Part of a small language model's weights: no biases in attention or MLP.
Each number is 200 + 30 x the weight over its row's rms, rounded and kept within 0 to 999. Layers, rows and columns count from 0. The size before them is the row's rms in percent of the matrix's.

# layer 5 attention key, 128x128, rms 0.132, rows 46-63, columns 0-63
100,200,204,200,243,192,212,131,247,196,220,184,172,168,213,234,230,157,209,195,196,222,168,212,216,170,211,227,185,177,203,199,196,160,216,232,195,239,220,178,199,124,201,217,167,197,214,253,140,131,195,201,180,157,234,222,220,243,188,243,150,176,233,132,208
111,142,211,186,226,146,185,201,217,209,200,261,246,162,269,211,224,143,177,114,225,162,204,161,170,237,236,210,195,201,175,181,188,213,221,234,164,219,193,192,229,223,156,233,184,137,221,197,233,202,226,148,229,201,204,179,192,214,231,174,224,189,189,189,226
106,235,215,235,200,210,149,200,191,155,187,228,199,184,142,191,178,154,178,165,218,157,159,140,216,180,185,197,218,222,240,127,170,220,199,264,213,212,221,173,170,180,196,201,258,198,160,147,167,195,270,170,172,173,192,207,231,184,158,212,200,205,226,237,231
095,211,160,195,197,184,224,236,135,240,209,206,184,208,222,181,181,222,163,209,218,236,238,201,163,194,182,232,204,204,174,191,294,184,163,198,159,149,201,181,224,226,140,224,201,182,149,151,213,194,153,209,236,221,193,167,188,255,232,163,215,229,180,181,167
097,185,236,217,200,223,231,217,175,187,198,238,246,203,216,229,244,160,188,156,202,184,149,187,236,159,232,210,210,212,185,214,183,249,234,192,171,172,195,227,199,170,241,197,203,176,247,218,188,203,194,200,219,202,230,160,195,215,121,228,175,203,210,198,153
097,179,200,186,181,178,200,181,189,218,150,227,193,234,205,150,205,219,174,180,189,191,145,193,168,233,221,139,204,162,202,250,242,202,178,194,216,195,175,223,228,244,229,229,186,225,228,220,218,203,234,227,216,165,172,216,199,177,218,151,246,196,179,165,160
114,189,232,225,160,209,247,220,178,248,162,237,203,171,231,216,210,201,241,196,229,249,238,199,199,203,177,191,230,224,187,243,229,169,197,222,171,169,186,195,204,227,166,192,236,208,255,160,215,227,170,240,213,263,185,206,154,213,211,152,185,253,157,188,168
095,195,184,175,231,202,234,184,194,157,215,221,207,175,179,165,217,228,201,206,225,164,162,143,180,176,230,182,166,215,254,241,218,214,173,161,191,212,167,204,194,219,166,231,190,224,202,183,224,160,206,219,170,228,196,210,181,201,184,190,226,102,186,178,233
111,170,126,160,213,211,264,154,188,219,233,195,158,206,216,210,195,159,232,228,187,196,200,211,212,189,186,207,186,184,180,201,224,139,206,227,202,247,175,196,210,137,212,172,134,194,214,215,183,166,186,209,198,185,177,190,225,238,242,202,128,155,179,147,176
097,219,235,192,192,223,203,185,206,183,202,228,217,296,231,167,141,229,170,219,191,229,233,211,204,243,189,197,215,170,239,227,175,246,224,178,251,178,227,227,198,220,220,220,197,237,185,234,213,219,155,216,237,204,170,134,185,184,231,262,208,242,206,252,201
115,161,162,209,200,182,227,200,136,220,217,179,181,182,166,199,184,152,252,194,217,200,192,208,145,185,211,221,220,218,186,254,240,172,175,192,180,202,189,204,199,219,154,223,180,211,192,166,182,139,185,213,214,216,201,210,210,233,273,220,196,166,139,184,158
113,209,206,242,175,236,210,179,225,183,187,226,211,182,145,159,191,241,213,178,175,139,210,188,204,189,246,214,264,209,175,229,185,190,237,176,180,228,184,233,202,229,206,158,219,220,215,175,207,207,194,250,177,223,201,233,170,151,195,246,196,169,237,201,192
106,160,144,168,196,209,242,194,213,199,200,164,169,251,244,195,212,178,205,234,167,216,191,241,181,207,228,175,189,160,159,199,213,174,193,210,226,248,201,206,188,161,242,194,145,173,182,250,173,198,163,190,223,183,210,169,248,193,249,192,164,193,214,216,163
102,229,171,167,225,234,166,233,205,176,234,259,192,237,200,167,209,177,213,199,227,163,191,165,233,197,179,230,143,208,175,105,176,214,240,232,169,214,212,185,189,189,187,139,213,181,182,162,221,257,233,167,176,182,199,179,214,191,183,208,203,222,230,227,268
101,226,237,230,222,169,214,170,164,201,170,221,252,231,210,182,222,151,165,170,152,206,194,215,188,225,160,189,237,170,193,125,169,215,184,228,178,214,205,245,205,193,207,137,207,245,201,157,186,260,201,177,172,141,132,155,231,266,220,227,129,222,162,183,156
100,185,240,184,173,271,143,175,143,195,217,265,241,222,160,173,195,235,217,230,157,172,191,164,213,187,226,173,182,206,190,209,136,211,234,188,150,218,187,266,162,208,223,161,192,262,213,203,232,222,198,231,182,209,202,211,146,160,160,205,173,144,161,194,224
111,221,169,174,195,220,167,180,211,209,200,160,223,153,150,229,211,264,193,186,199,196,196,168,189,179,235,180,161,237,171,236,185,201,178,99,196,192,172,265,195,229,208,217,205,183,261,219,225,274,210,240,214,212,165,223,143,197,177,194,238,182,178,218,248
095,202,220,203,157,161,197,263,198,265,158,131,188,173,195,173,163,182,140,178,223,217,153,228,219,234,229,145,217,201,162,247,213,228,161,233,193,183,175,215,184,208,212,221,189,171,143,187,203,184,236,238,245,212,263,188,253,254,235,145,273,221,185,215,152
# layer 5 attention query, 128x128, rms 0.137, rows 47-63, columns 0-63
088,145,221,248,251,226,209,207,203,166,265,220,224,237,183,182,190,172,211,167,166,204,285,211,200,208,195,194,199,205,192,157,205,184,219,212,225,137,187,222,256,172,190,183,176,127,175,194,163,181,240,162,197,232,174,169,185,224,228,174,171,155,167,211,238
134,203,189,152,154,222,189,213,288,178,200,233,195,168,182,216,186,218,215,176,265,188,185,137,198,186,211,193,235,259,263,185,249,219,257,148,205,184,196,213,205,226,258,186,176,167,180,204,223,162,182,241,229,208,209,183,159,162,168,204,237,200,227,231,232
078,202,171,199,158,234,209,187,149,207,264,172,224,230,195,187,192,254,185,171,146,198,243,257,230,250,237,218,153,160,207,203,196,170,138,217,207,154,205,229,174,152,190,175,225,187,157,144,154,178,234,211,182,174,210,186,244,207,260,197,218,182,146,232,214
102,241,172,210,219,182,197,218,201,202,152,129,201,175,219,234,222,150,192,200,213,249,194,193,220,248,203,239,189,231,208,207,159,155,181,242,181,255,191,185,224,204,226,214,223,215,197,238,226,240,134,178,175,160,195,214,208,219,236,176,221,262,177,190,194
097,218,171,213,171,232,154,208,236,182,178,180,139,202,163,197,181,194,181,137,207,217,197,161,187,182,216,175,231,227,236,187,206,233,255,153,214,191,210,224,170,242,231,148,218,184,202,193,170,170,201,213,219,178,202,196,142,167,199,192,191,183,235,235,246
126,187,152,146,157,254,182,165,235,237,218,193,193,182,152,183,176,201,172,150,170,192,215,174,189,165,231,246,190,230,205,153,239,167,207,181,244,153,186,238,190,211,292,206,218,166,197,205,214,160,196,235,217,179,195,186,188,219,221,200,205,205,181,224,219
115,220,218,167,160,250,203,221,263,151,186,191,238,196,207,145,190,247,215,189,245,220,212,195,223,173,236,189,224,255,242,132,250,225,241,127,197,168,176,192,176,230,220,189,228,184,202,188,249,242,190,255,200,181,211,213,179,148,163,226,202,206,224,263,214
068,193,219,200,201,176,207,199,170,281,167,181,138,244,191,206,182,169,184,216,160,198,218,235,178,190,182,218,181,165,160,219,146,119,187,216,242,216,154,251,169,194,199,231,194,218,216,207,198,284,186,158,194,179,206,203,239,206,188,197,204,224,193,199,208
090,223,172,222,184,251,222,190,150,229,142,212,229,208,203,260,207,194,172,214,139,212,198,218,145,199,185,138,156,183,166,207,149,249,161,220,184,205,238,163,173,196,136,178,202,227,248,214,142,227,196,201,178,234,177,201,224,227,211,278,185,210,232,148,171
092,187,193,165,196,279,240,152,161,196,131,225,210,271,234,213,172,184,228,210,181,195,239,260,211,229,232,208,166,192,166,189,198,213,188,190,207,160,157,197,187,200,181,236,214,212,213,199,237,274,170,171,165,164,235,239,214,181,164,191,197,213,171,179,200
097,246,227,174,246,213,205,207,201,157,243,205,194,278,176,229,226,177,205,219,245,195,175,221,217,203,123,193,223,186,208,218,216,237,199,195,182,153,240,177,172,193,218,302,216,211,155,166,200,195,165,196,192,210,217,192,147,200,145,177,156,219,247,197,179
089,192,236,276,217,198,212,178,139,246,180,184,173,252,226,215,202,166,189,206,170,205,214,227,175,207,191,188,180,148,168,225,147,141,153,250,210,213,177,198,180,182,126,228,184,238,261,178,177,268,185,153,167,177,178,219,256,209,210,200,185,211,164,185,185
098,160,225,258,258,168,195,164,220,201,165,196,206,219,212,222,183,189,285,220,200,225,192,210,185,178,158,166,217,213,161,226,200,174,202,198,215,159,173,193,210,147,213,213,136,200,164,237,236,202,230,238,195,228,147,186,212,204,232,191,276,170,182,206,193
130,198,184,191,171,221,189,220,144,244,234,202,157,179,236,263,185,216,159,205,172,221,207,173,222,210,215,215,193,262,251,224,222,234,174,223,188,212,232,210,192,186,217,244,236,167,198,185,186,144,194,163,237,228,254,151,204,177,242,178,259,217,184,217,222
087,231,189,148,230,172,224,200,222,207,241,170,182,260,227,217,213,183,181,181,220,227,194,212,205,183,176,157,187,202,228,199,212,290,184,176,224,238,246,221,208,224,222,239,221,210,181,167,205,228,152,183,196,192,216,180,186,182,220,203,179,258,239,199,169
099,208,224,251,187,146,197,236,210,219,259,177,223,223,170,165,198,196,206,206,242,197,220,183,177,189,222,236,200,158,167,227,212,179,200,203,171,257,221,246,204,218,224,234,238,182,163,159,206,183,191,214,230,210,182,256,190,205,199,195,174,164,191,213,185
106,168,165,200,179,238,229,157,162,246,241,172,208,163,218,218,203,180,158,206,166,186,189,185,146,197,244,235,210,170,207,164,231,167,145,239,260,200,186,189,180,177,201,231,181,215,210,173,208,195,173,202,196,209,216,199,291,238,219,159,173,212,157,182,187
# layer 5 attention value, 128x128, rms 0.0994, rows 0-36, columns 0-63
092,200,206,209,185,177,214,173,189,219,161,204,168,196,194,232,241,191,208,214,201,194,147,195,288,116,236,182,248,211,232,198,133,206,171,222,220,212,234,233,218,193,255,208,244,194,227,197,238,178,175,144,174,206,204,215,173,240,225,168,201,239,195,162,185
092,206,196,227,204,200,172,211,217,192,170,187,207,164,203,235,200,200,200,211,189,228,205,169,209,178,204,172,218,207,296,178,209,161,181,216,209,219,233,162,258,238,213,167,167,194,242,183,219,224,214,190,202,248,228,155,198,198,206,193,258,259,189,205,218
099,204,205,222,203,211,200,256,217,223,233,264,191,164,203,266,187,184,198,212,202,213,194,218,126,247,176,149,150,182,203,187,257,168,223,204,220,175,188,184,213,229,180,200,226,212,219,186,187,202,204,191,194,239,157,241,236,166,167,195,197,195,201,251,184
083,200,263,241,218,196,240,163,215,188,161,188,197,159,196,185,176,172,170,204,175,239,242,177,236,244,150,198,183,216,222,196,211,246,240,182,196,226,248,172,186,227,216,190,169,245,261,154,219,233,198,210,162,185,234,125,192,201,214,237,201,202,200,181,207
089,235,250,224,211,205,197,186,245,174,222,174,168,192,218,242,291,220,153,233,241,214,223,218,134,243,168,140,219,154,122,154,207,144,239,185,183,206,223,196,215,156,162,200,221,236,219,204,154,235,184,227,194,171,212,240,176,209,164,184,235,178,213,282,196
109,180,276,192,208,190,190,235,191,189,202,235,157,192,190,254,263,198,178,189,231,177,172,247,170,213,157,187,218,188,276,262,201,232,202,232,175,235,236,219,166,181,239,212,201,239,180,172,190,186,219,174,170,225,205,222,164,286,167,187,148,172,191,243,191
088,212,188,189,201,197,196,218,214,202,161,261,221,164,176,210,171,170,196,195,262,203,223,182,237,181,172,160,155,243,195,189,214,210,200,220,142,176,180,172,180,185,160,245,247,231,203,226,237,227,233,202,181,193,170,162,170,208,203,211,154,209,223,201,250
094,168,211,180,201,171,148,190,245,185,168,181,227,159,185,204,196,153,238,203,143,189,229,200,225,193,174,237,174,228,209,232,214,195,155,171,165,217,155,191,160,180,206,161,174,202,182,198,251,191,201,206,178,189,277,205,210,171,226,193,217,193,153,167,201
091,207,215,244,217,201,207,188,218,178,204,235,243,193,184,181,262,192,207,264,215,218,175,244,156,238,162,148,170,212,221,220,238,224,169,210,216,150,207,134,189,190,226,185,173,201,251,225,140,165,169,192,235,161,227,210,265,235,166,208,227,204,161,256,175
088,217,175,232,184,182,151,217,222,191,220,230,208,133,187,184,138,180,208,212,223,196,217,202,175,220,192,176,191,176,175,208,228,125,215,169,236,197,227,210,236,209,163,153,212,189,247,202,173,207,232,226,210,176,186,176,208,232,201,178,172,216,252,268,209
103,202,188,152,213,191,197,197,212,153,230,178,215,216,211,240,204,181,232,194,222,206,271,171,166,191,184,196,230,193,174,148,211,140,239,152,222,176,143,185,234,210,182,193,202,184,201,234,228,275,226,218,148,217,162,203,175,155,198,208,162,215,184,196,246
078,194,210,216,195,199,171,114,224,228,166,182,218,184,205,263,170,216,212,174,187,209,224,157,311,141,205,184,160,233,164,158,167,181,204,167,228,213,151,173,200,188,192,193,223,217,203,212,211,208,212,194,193,147,204,203,188,176,238,205,185,187,240,206,218
090,190,187,225,191,205,187,199,210,213,157,206,198,227,213,176,156,204,177,149,164,177,143,185,263,141,243,194,253,252,199,221,138,199,210,232,198,213,233,293,205,201,217,187,202,182,155,172,208,189,199,209,204,259,197,175,201,207,245,158,176,154,168,170,167
087,195,183,197,215,252,178,267,184,207,233,223,190,226,228,199,261,212,222,211,219,199,129,196,185,185,197,185,200,236,214,177,205,218,166,262,154,150,179,167,172,158,215,228,211,193,215,216,193,163,181,174,208,206,183,212,225,229,125,194,254,186,112,173,218
094,183,211,228,219,220,173,159,195,227,230,144,135,243,188,228,156,162,198,208,191,190,274,165,240,210,184,145,147,197,241,226,196,222,232,224,185,236,204,196,220,244,192,196,221,227,210,158,255,213,197,197,222,232,200,225,191,174,201,187,264,199,190,212,145
086,202,239,201,179,222,160,194,199,209,206,184,177,179,222,230,179,207,187,235,190,202,245,217,205,207,201,188,197,214,207,158,242,182,185,191,191,221,210,158,196,247,207,199,111,213,241,200,199,189,189,191,238,201,193,221,197,207,202,208,160,232,230,232,210
103,190,202,186,206,183,172,199,241,194,269,160,199,237,215,189,193,193,198,228,212,200,238,211,233,208,186,237,144,160,154,225,241,165,169,190,185,178,175,188,178,210,207,188,203,186,203,234,159,215,193,210,225,133,198,265,225,190,216,206,152,198,252,251,190
103,196,220,221,171,212,214,222,177,199,249,168,165,212,213,184,259,180,216,226,219,199,172,189,226,164,226,229,174,152,296,213,200,135,200,180,191,226,174,196,233,254,217,211,207,218,205,180,194,198,199,190,232,237,184,178,204,218,195,210,262,249,214,198,160
089,192,147,227,193,225,186,245,183,192,218,210,190,209,247,194,200,168,218,184,168,160,176,161,180,198,205,231,231,184,256,219,192,221,219,191,245,156,214,254,249,195,208,194,251,181,218,180,250,225,234,163,160,252,186,175,139,177,212,199,194,236,169,151,245
096,195,196,236,214,219,170,189,245,206,166,224,168,180,224,270,203,190,223,189,196,229,165,205,147,190,189,130,182,207,176,213,237,198,203,272,237,175,207,231,219,207,175,190,181,172,236,220,170,174,166,206,190,220,204,303,214,180,221,184,233,202,170,239,227
104,202,213,212,204,205,233,207,187,159,141,223,214,239,165,188,218,202,245,189,212,212,209,189,228,177,208,240,195,193,231,237,211,232,222,164,219,222,166,199,225,254,205,232,222,198,150,143,247,211,225,197,218,203,200,220,185,244,171,243,292,220,207,119,211
084,187,184,204,165,202,169,232,194,204,229,203,234,205,237,186,161,199,178,231,180,200,152,188,181,208,166,215,224,216,152,168,169,258,200,192,193,157,180,233,166,200,194,253,224,182,168,212,202,206,193,166,178,183,195,163,207,202,187,213,191,218,159,141,220
089,217,197,200,231,155,221,189,184,195,195,184,224,162,162,211,179,207,167,208,198,215,214,215,175,187,162,239,244,253,159,181,161,272,214,163,173,218,264,200,190,181,223,191,198,195,146,159,213,225,225,184,192,210,203,205,143,229,211,190,180,188,195,168,241
083,203,224,143,204,191,203,207,188,205,220,208,212,251,226,176,249,225,151,187,232,151,223,200,185,198,177,244,237,199,217,222,197,270,212,213,186,172,214,232,195,190,273,235,247,195,203,230,214,247,201,185,170,206,165,249,143,218,177,190,117,185,269,213,197
112,210,183,209,193,212,166,243,207,170,206,224,202,144,221,194,120,197,207,208,205,220,216,204,119,220,204,191,188,204,161,197,198,172,254,222,210,190,197,210,225,189,117,180,202,200,229,191,199,204,182,208,179,220,203,169,217,146,211,173,189,186,186,247,251
087,217,249,224,176,189,224,224,169,165,194,241,200,214,205,169,234,241,130,243,231,175,138,225,202,263,189,177,262,178,221,195,193,206,185,207,236,190,234,205,191,166,200,246,264,194,166,200,157,214,190,182,169,201,194,167,184,260,132,218,231,210,193,190,174
103,209,144,150,195,199,216,183,217,227,246,161,246,199,240,148,164,204,222,208,201,206,228,184,167,188,262,206,158,231,175,182,233,202,181,242,153,154,192,161,202,157,201,188,163,203,224,265,199,219,183,221,211,165,202,246,239,155,221,237,153,224,223,205,210
097,190,220,177,186,144,202,231,219,216,167,247,196,190,176,162,114,202,155,168,189,210,220,245,163,276,170,133,185,184,177,205,245,226,234,155,228,218,213,223,195,202,205,186,252,229,201,171,195,167,183,195,179,188,197,177,216,177,226,194,151,174,245,271,132
105,184,179,169,182,168,215,222,183,236,251,208,177,207,195,153,200,185,183,225,204,167,165,197,217,221,215,210,161,181,180,222,244,174,176,221,162,220,209,213,141,172,199,172,215,188,273,207,215,167,180,193,219,157,159,251,226,158,158,223,149,183,236,183,171
102,213,171,243,197,220,166,154,202,213,219,201,256,245,184,124,228,248,205,191,209,187,184,213,195,160,222,203,226,189,202,163,196,166,228,180,213,174,163,209,262,156,215,232,207,196,186,243,184,155,174,192,196,159,207,234,178,235,218,217,196,182,233,219,219
100,214,199,191,201,240,168,169,200,187,140,161,239,181,198,237,231,216,199,213,175,223,173,220,246,137,196,185,246,208,206,116,165,165,174,204,230,160,174,179,222,183,197,195,144,193,161,232,195,252,234,213,155,209,203,165,192,214,200,188,215,234,141,224,231
082,179,217,166,190,174,190,199,164,247,181,237,214,224,159,182,227,189,187,202,204,186,207,225,213,181,190,196,193,185,139,242,184,239,143,186,177,241,190,212,152,180,179,226,266,207,197,182,239,186,205,194,201,221,182,248,201,198,183,223,180,176,236,187,141
096,227,165,184,202,188,233,167,182,205,198,197,175,174,185,222,166,204,247,191,219,192,220,166,230,175,242,237,180,178,210,214,196,162,211,177,244,230,215,223,242,208,214,179,210,174,221,223,226,237,216,198,153,222,186,203,171,167,221,193,165,222,268,214,216
095,226,220,162,174,220,207,163,179,250,201,184,186,253,183,225,208,191,244,191,226,208,200,218,250,141,244,230,162,178,195,187,207,165,194,201,211,235,106,207,204,152,195,198,225,196,174,208,214,159,229,184,234,191,176,280,164,223,204,216,206,171,239,186,190
092,204,227,211,195,175,181,190,217,204,172,205,202,256,201,116,180,211,142,158,214,189,174,174,242,255,175,179,201,194,272,152,212,209,214,222,185,237,209,188,198,259,157,212,251,205,201,222,227,188,166,236,195,204,224,76,210,169,212,171,191,197,207,240,132
092,157,196,162,208,206,131,196,184,225,220,195,201,226,170,239,124,177,218,199,197,173,237,215,215,209,185,203,201,206,200,177,212,230,202,174,228,247,200,234,185,193,197,193,213,206,235,144,282,202,257,205,201,176,188,269,157,165,211,215,199,180,275,162,213
092,252,195,173,198,185,199,181,153,219,215,226,193,188,197,225,268,195,187,245,210,181,187,218,198,161,215,223,237,173,211,162,171,146,161,202,249,176,227,168,215,216,205,178,203,185,248,248,139,202,199,145,187,198,149,153,187,209,198,188,223,200,224,233,194
# layer 5 attention output (transposed), 128x128, rms 0.172, rows 0-36, columns 0-63
097,217,225,206,212,123,258,138,219,195,149,196,190,181,146,208,199,247,224,171,172,189,192,183,204,180,173,217,205,114,207,232,189,212,175,233,237,173,174,159,232,167,175,206,208,160,198,201,239,183,187,195,219,184,172,161,175,151,284,199,198,142,184,175,188
091,222,196,185,166,156,94,163,197,228,162,216,204,206,235,222,208,219,206,197,250,204,190,151,240,202,192,197,197,206,198,233,215,217,158,202,201,197,192,162,188,240,186,207,219,159,201,266,211,190,198,189,219,166,206,174,190,135,235,204,189,191,170,202,180
106,200,170,200,204,190,174,296,209,217,214,215,210,238,246,214,201,155,204,178,218,213,182,270,207,221,228,204,205,270,176,201,153,142,199,185,189,248,217,216,124,209,223,232,191,244,197,209,179,162,177,225,210,187,203,207,177,239,147,187,196,242,220,249,205
090,274,199,137,177,176,270,218,196,232,172,201,220,197,197,226,204,242,225,175,236,187,170,208,192,210,217,219,225,169,217,265,202,226,200,206,180,176,234,212,156,260,224,233,205,228,185,215,206,220,234,216,198,180,180,176,153,156,170,223,195,190,192,190,161
090,206,177,178,182,192,204,281,200,238,266,209,217,197,201,226,184,186,225,148,145,199,208,241,218,227,181,211,195,224,176,203,272,177,186,200,239,187,236,222,175,170,192,180,202,243,194,190,174,227,209,198,220,206,184,188,258,205,138,161,245,224,253,233,204
115,211,184,222,197,168,221,239,251,188,193,217,166,225,150,191,211,220,235,221,161,153,154,291,167,231,167,210,179,153,195,225,174,202,204,208,226,159,187,242,184,180,200,190,166,239,253,198,194,192,185,186,193,199,173,233,216,176,154,212,255,183,213,184,147
091,223,202,196,214,207,283,181,215,155,157,173,268,229,180,243,225,234,165,197,212,190,189,181,175,243,215,152,185,184,191,190,217,158,192,246,201,255,209,214,180,134,175,203,148,222,196,200,240,219,186,261,195,195,109,176,142,164,213,219,198,237,210,173,219
099,173,207,233,207,285,141,162,191,195,215,229,183,218,224,186,179,202,202,224,247,191,176,216,212,192,234,170,216,182,240,246,201,222,167,208,205,213,215,136,187,227,223,175,197,195,208,205,221,220,250,206,177,200,183,289,221,248,245,191,202,177,162,211,203
094,198,212,150,175,214,155,198,191,161,174,221,183,207,218,187,240,191,239,205,256,170,170,252,206,201,233,174,217,190,178,233,248,208,191,194,225,223,264,218,156,232,203,206,237,186,216,209,225,187,203,248,225,200,174,231,152,185,155,220,171,164,214,210,177
085,149,196,201,174,102,45,200,197,245,186,184,235,202,243,205,170,197,200,165,185,182,208,187,214,173,228,216,205,204,159,223,220,197,223,189,180,195,206,161,146,209,213,205,201,222,202,202,193,213,217,200,235,164,213,170,205,171,201,203,212,198,190,243,183
109,180,153,253,189,256,131,210,182,178,206,197,236,203,257,217,183,216,161,220,211,237,223,105,234,216,206,210,234,287,194,184,149,188,188,249,170,253,221,190,203,230,198,202,167,201,178,191,198,228,195,192,211,176,234,207,202,218,193,177,228,249,200,191,260
091,194,215,183,211,253,143,182,209,190,148,177,275,223,230,219,200,243,210,228,188,214,208,128,222,193,206,196,226,203,212,231,269,235,159,232,175,180,229,181,226,188,235,212,167,159,197,159,213,199,238,152,200,209,174,178,179,164,208,199,220,206,175,187,211
092,172,187,228,202,226,150,191,208,245,212,187,120,201,166,194,190,200,158,189,174,223,198,191,187,176,168,200,185,177,226,195,165,221,211,200,222,152,141,192,261,190,203,220,186,145,226,211,199,204,189,152,175,224,212,180,234,175,244,203,184,187,176,247,240
092,241,216,197,200,225,232,234,178,152,209,227,177,207,187,174,245,162,228,224,255,192,216,241,177,213,213,168,193,205,187,152,189,166,191,186,228,240,193,212,195,219,151,197,208,209,208,215,206,197,159,251,190,222,174,247,182,218,179,229,176,199,212,192,214
094,224,218,168,163,150,199,220,268,238,216,241,189,212,198,258,217,159,254,215,189,178,235,255,185,187,181,166,201,191,200,216,240,179,186,143,211,196,170,161,186,162,249,256,238,202,207,230,182,186,253,203,167,240,236,191,223,217,196,248,241,178,179,164,178
081,243,205,194,224,155,174,188,239,159,209,196,285,199,228,180,136,246,219,226,152,216,241,167,212,177,181,163,162,171,195,208,254,245,159,203,211,184,227,188,186,169,256,210,246,199,206,190,184,222,210,213,212,153,172,204,219,153,201,190,186,215,200,204,141
106,195,198,185,183,168,148,185,223,148,187,178,305,201,239,225,185,169,241,215,146,204,188,197,181,222,220,167,214,172,198,192,249,222,214,168,175,173,230,190,225,150,207,197,235,194,190,148,179,232,226,243,220,204,144,213,183,212,219,209,241,190,234,143,184
100,238,244,214,205,162,183,156,236,162,227,234,243,185,206,223,182,221,210,227,175,182,154,203,177,233,178,189,171,213,205,188,206,220,183,141,222,203,171,173,240,164,197,153,244,200,215,242,213,172,210,207,221,220,199,219,207,211,277,196,202,193,181,153,154
087,188,229,259,179,136,83,220,204,219,180,205,130,173,173,188,194,225,174,176,217,188,196,168,186,184,201,218,210,210,202,183,108,179,228,203,176,208,88,182,195,192,164,212,186,242,226,200,187,180,156,218,197,188,209,192,166,235,226,189,198,207,199,209,248
094,186,213,195,254,218,142,267,216,203,226,221,152,301,235,204,199,153,187,152,208,193,182,210,242,191,199,204,211,217,240,200,207,205,172,200,225,189,186,213,163,170,200,195,160,154,228,189,202,222,202,221,190,217,194,135,239,176,152,213,216,216,209,215,236
110,238,203,208,187,180,162,202,161,169,191,194,155,192,214,212,211,211,185,247,236,181,218,150,174,200,219,220,158,209,218,163,170,187,208,178,141,222,144,176,211,295,164,193,140,183,179,235,204,161,228,183,176,219,242,217,225,203,223,211,206,192,145,167,234
090,176,278,213,180,123,142,231,160,183,164,207,163,152,188,128,226,192,190,192,190,165,238,199,191,158,199,218,250,190,192,200,205,160,239,200,177,192,144,225,203,257,215,207,183,290,227,168,217,194,201,232,206,157,192,200,167,242,224,227,187,208,228,198,212
094,242,171,194,175,158,285,211,206,242,156,139,163,160,168,191,183,220,211,183,177,172,231,223,183,201,177,230,225,153,192,252,205,158,198,216,211,205,195,209,183,243,170,215,197,229,184,169,179,205,204,174,224,164,197,186,202,172,161,217,234,236,220,177,200
095,212,162,241,194,149,207,201,233,130,156,161,192,152,165,174,175,249,211,227,129,167,188,243,160,235,162,218,204,151,185,192,181,189,248,214,181,184,186,265,238,130,208,192,219,221,219,150,180,180,170,227,211,170,167,208,175,183,193,195,230,221,215,158,174
110,167,163,232,225,241,123,248,155,269,267,198,207,246,232,189,137,177,122,112,225,211,215,180,214,183,218,207,227,281,188,156,199,170,200,197,190,245,175,209,155,214,179,185,175,218,178,212,197,218,203,212,194,205,231,172,227,193,185,203,163,244,221,265,222
089,237,203,181,161,79,279,226,168,205,173,194,172,164,151,188,270,214,219,196,206,169,201,230,195,175,195,239,209,186,154,229,202,155,217,228,184,173,211,227,180,240,208,197,171,226,219,220,203,167,148,217,188,179,198,185,178,204,233,165,190,181,250,213,164
100,222,160,180,207,250,319,174,168,206,187,160,240,194,217,168,190,152,158,178,233,255,223,180,211,199,193,152,225,176,204,197,256,195,214,205,205,242,202,211,207,117,213,206,249,155,191,213,206,202,213,246,216,183,145,180,190,205,217,208,172,229,194,178,206
095,149,212,164,191,204,180,194,228,205,187,182,192,202,169,230,196,185,225,181,175,176,176,295,191,207,231,238,214,209,192,223,191,220,215,201,195,189,250,225,154,200,256,209,186,220,200,170,181,201,229,230,199,174,221,191,176,201,148,186,187,188,233,211,158
108,168,236,217,229,158,246,169,239,156,227,223,230,220,165,179,201,195,200,191,151,189,205,224,179,220,217,188,177,196,205,141,192,229,256,173,207,148,229,185,200,154,208,173,231,230,168,186,194,203,182,246,196,214,177,199,198,231,217,164,188,172,217,219,205
102,172,175,194,213,215,104,192,150,204,192,147,218,166,154,188,173,194,241,193,224,193,265,178,232,180,208,216,197,204,195,227,245,153,212,227,184,211,187,199,219,197,192,210,140,178,198,177,158,183,178,190,226,216,204,183,161,206,233,190,218,202,240,188,209
101,236,195,203,187,201,232,233,166,249,161,195,210,171,245,207,209,201,215,249,251,245,212,133,265,202,190,206,222,200,184,228,216,178,136,264,198,228,181,155,193,238,175,198,194,170,221,249,219,212,172,190,215,157,221,200,192,183,228,197,187,223,199,191,204
078,177,187,233,230,269,263,204,181,197,212,168,190,191,122,178,253,203,206,200,190,189,217,232,154,207,237,217,147,184,210,206,176,201,211,207,229,167,228,217,218,153,205,201,183,188,186,186,216,169,219,190,156,193,170,222,217,220,204,206,185,179,214,205,217
098,186,151,255,217,170,197,177,219,253,202,171,230,222,205,203,145,231,154,147,153,224,193,142,216,203,181,218,190,202,212,198,185,195,205,219,176,168,182,140,193,157,201,191,162,168,180,186,192,185,204,164,217,180,215,127,228,185,262,160,224,201,160,201,185
094,193,202,240,246,265,294,174,209,191,219,187,262,212,207,218,177,201,216,246,169,209,223,189,197,227,196,190,157,202,225,153,198,232,188,206,196,183,182,190,230,142,196,178,165,179,174,196,201,199,205,161,176,240,188,220,257,236,204,179,212,203,174,171,224
090,180,221,144,185,189,214,158,179,176,239,217,194,195,165,207,223,193,212,231,192,196,162,242,207,191,181,200,209,214,186,261,216,206,191,191,178,189,231,226,208,202,283,232,176,184,227,228,197,229,211,238,166,210,202,199,171,169,214,178,138,200,211,177,125
095,157,206,210,190,226,122,200,213,199,197,202,233,219,157,211,197,184,221,229,204,214,255,183,150,203,226,228,185,188,221,196,179,222,242,188,187,160,193,208,205,144,197,210,175,231,174,176,195,200,194,192,165,222,185,236,240,247,149,231,231,197,182,192,253
093,190,198,245,196,80,199,151,207,220,146,200,228,203,222,177,212,203,226,186,176,178,185,166,245,215,164,233,197,160,170,226,221,164,168,214,204,181,231,165,179,219,188,209,197,208,202,219,184,197,137,156,221,152,192,164,199,191,239,179,177,181,200,207,177